config.toml
num_hidden_layers = 18
hidden_size = 256
num_attention_heads = 2
num_key_value_heads = 1
head_dim = 128
intermediate_size = 512
vocab_size = 2597
hidden_act = "swiglu"
norm = "rmsnorm"
norm_place = "pre"
norm_eps = 1e-05
positions = "rope"
rope_theta = 10000.0
rope_fraction = 1.0
qk_norm = false
attn_scale = 0.0884
bias = "none"
tie_word_embeddings = false
parallel_block = false
init = "normal"
init_std_qkv = 0.053
init_std_o = 0.0
init_std_up = 0.053
init_std_down = 0.0
optimizer = "soap_variant"
learning_rate = 0.00491
beta1 = 0.95
beta2 = 0.95
weight_decay = 0.042
lr_head = 0.00915
max_grad_norm = 0.5
warmup_steps = 200
schedule = "wsd"
decay_fraction = 0.646
decay_shape = "linear"
final_lr_fraction = 0.1
batch_tokens = 65536
max_seq_len = 512
doc_mask = true
train_tokens = 251300000
max_steps = 3835
dataset = "wikipedia_en"
Each number is 500 + 40 x the weight over its row's rms, rounded and kept within 0 to 999. Layers, rows and columns count from 0. Numbers have three digits each. The size before them is the row's rms in percent of the matrix's.

# layer 9 MLP down (transposed), 512x256, rms 0.183, rows 67-70, columns 0-255
103:448539492498499474500439431559530488531475525463498424517527427477534447509513555458407446500519460528490514508519457469502522566495526522518531516490497465403464513474495480503428532433559509616527479518490531497501513470537568475499491519533496518576525501494501531465532534530536518547494533460499483437548471526544485496411407481496441416439524475542595528596498471447509564502572569537519555533519543487550520491497567546487450550567529448435485536511540484563452487483516476515511519507488490565504493533469551518559582529454481486530507515436486477452460475454382487455535573488482554484488496545521439487536441477528492504514498522564537461514493466530512518551496515534557467512529468471502564447462513428547480488521478487506464465501574602511528414523508524
099:509545477484490426455522479471520541521527534440556454536499491577445514493406456550510467503490477558515550500487443490489523525482456499474506552500516438605527510489556447500550493490586477456468500459518494514582459480454524519483544513461531460535494455531434573450532499495513509542540479533475541487514443438572537467531522459536534490469560518507510520551505562462493543466504450496550521550509524469528479515526524541479501540488589420565481434559531526541464506509532542496507522535543435573499486519519564485466539504458465531548555450446549520477446535476518536535491564490457497554504474454505519507513488416436518488446473517486418443434556400534496560525481523460445571552485437452543509525510585584408541514425538558448499495464523478508456497512521477
092:485459517523476491462525575509497469532491473514519531428428517526507508457541519567457532544518483505513502515541472462462499516427549518498532480468533492466536448468567545529412571526516507529496506514521512474530484464517543508475513517495528485528520471425549554462544469531493459515466493493446493593503479475555601535416502472509537452532513482553563536501531532405567506536462513516513563517504598548413441582548517537515487477500439497495472487504574536505439562571466466464483514425525458538494497493470488520505470454445496530629459508526512526468518478540438529498526528556538530517472529505497546551547508512579507448553489492481407668502471485490459529496559573549548523502496488486487452468584504479511556431479497485506541553479451489489470501528507532
095:507477496433496543470466486529506474408605462476482460540498538454444448532441473463474453458484487501496474434468434525528552575435459568505519455527523445534484536460535506582453577538492430499485436418427503511544474535515499504512428489548473525549520543463532668495524563460488530514560489517523491489534541494590467527500547549539470423474502548556529475523444443533499466471506465467491504498519572485440437504486414468503472531465473509475547468528485545506529520461474516509513500470451528470480474536461473455450497509480524438413484443504542518515453473534569571485463541527544495506477500469490508421483553529494587482477495565536503561528499479465572521467520543457520497532524457483531463474501514526581496469563502556476541500525466489462515542484487553
# layer 9 MLP gate, 512x256, rms 0.197, rows 68-71, columns 0-255
101:475554492487526481524503511505488496496516494448515500532526542466536559525485453478485524493476508513488451442519483452498477472467454526506533474514544600549581477512526538469515545439502533497454529489505492512511484532554523441532543536450541541478495516516570514510513490436515467518518568571530443488402552462516543539496493482500503452497425525451494494576507500577479574433480500503555576483484492505531534520494514461428520531481527500464563474556534569533544534616524539559483492474504463541583542549533518577461605563508439480569527507442484543349489487496602509528510522499503518464513485522453490499527463491391470564516497482572495498470474498527543450562541473553528449448499442458438502459567451477497496516455477499484542556450465536531492488536553549
104:468451533519565453505458541427492518523429497471502476429422488468524451467493485528513498421581453493486484502476464477487486461485467466472512511504511491420536556501494540426492489523616485592503452565460562513508505562494555483560497529518435543549479522468564512541575510511442457482521572518521483494432495533519515418549553492480550434520422504528494566534496449496524506536478557526551472508459452485554476465581485414429502533456496519530494484580569480483448503409483436495525475479513466507516517522515552464528534495486485541569477489511512494502489486564476442487417563508489561523501469517580460511575532514488557452524593510504535533543538467486466532491497436488562440461494480499456551445500498389506472527524499477472500480527547490505550432483501522
098:469479540496467473514523519426512472515514567453477518414455569535449534484582498504554537479527502550511436608537454534466550536478394410448550494506504488508433525446510545506576451473444495536476536505520558528539609470523471516565453593474448505552533520422502532466490514520474537509462563560511523457439526485407439479480453521492544544501523482485460524482490446519507429473548486500439494491528527463500519523539546498545475555558490511503489527537486458452498551477499423492503469490469473475549503413515501447509490409432477556497492453443458443445510510453544472549493421524507486497482570543516520529456547500507488513482480506440522483463476529534510574473468515443517595444505502488482468490471494507514502543465574592531530470545499477485534472487553474
099:444517482495489484506468444502518454587481486457509431536498446509422513449461547523567475473540512556516436537484551471484499450480509548459499546567523445512526484479457572530479423552459535398495497492512515494510538473537516474471550535542535550524469554469551454471468488513531478432491450558472510463506476463501512490552501454487530510528451485537560454463499523477494511511489506503544588445588502469499512533521564487413520545504547462530476596527477463517479557511448455558503488576483472487511396559466540513524522529430524436478528491566486541500488485480517523489480501549499429470504506497509525445474519552425505520468526476526452445492614612522398497422548459467559561532551510536506519426474518487526516471523417485436504500515433504510442450493510488
# layer 9 MLP up, 512x256, rms 0.196, rows 68-70, columns 0-255
096:450502493501492441527464477496485539468593483532511513530459482462509551500516521529527531543484562503444421451475532497483526573505526426525549472517546501444506543525528474518433434492488493529505522504492599462510541545472525438556499501470524480481494525494415562474464462473492447468513441532515510498495447521463511501574485532560505483458476411488527449460488443385450480454453471566479494586504503481505547510508495509525506564531494518553490476527535564525552574519420441559503475505529474458452492419542504487478500494525514453533537558444524394559520456481455493444474398561502501528510540511588577550500542526532517529559575510416426515483580524553513505499519459446500503511551459501542508488488561520471480535553543464480518551534474487482421471474447523
106:579512567497505505483487468518464520540467475512519505413467487566535398535536491517503508441528511498485566505456498512536469472423510465477464463576482461512490542490511509436424522505551542521459471546410490470486567439530540437496476512514436536551552526514515441545486563538458490465487512488528536535485548489461503455449481476552468441468503487519540493512507398465555530574454523452508468560478519511547504523529560586544487489496528479550560479544492457534521503531501444582532429536454449454560509536435514418537508513503555518524542474474560455498470502565538556552525521435587522468491505447528483453569517564495477482484530543536488495468440518550496503479537543493601504397470452491467459537504399518463477449510490490506426499510562505503488510435525480
091:552446478479545568421470504491479446478563441460508428466539480555509508461414443467403488487446523572496452501473569461522505506493525538501469494482532525497482562474439453532521503519514451535476508522439560588467506510450477490549483477462474474427527506489455495512399422514460421526498552489482503436501472463499584495521521484523442487541439556533501466549589488549534499518468534536435581485433507503477507478543394494466445569474537518467580500478494547543480461500519519480532526524522484462561551540468469550462527493527462516556506500492478442447577489516474546480397488554574505543494468528455484465537501487501487508488502558498463485580531486497477475546515480553545472464497479516543499537463421471532522456510488565464486474488468579496527487483409439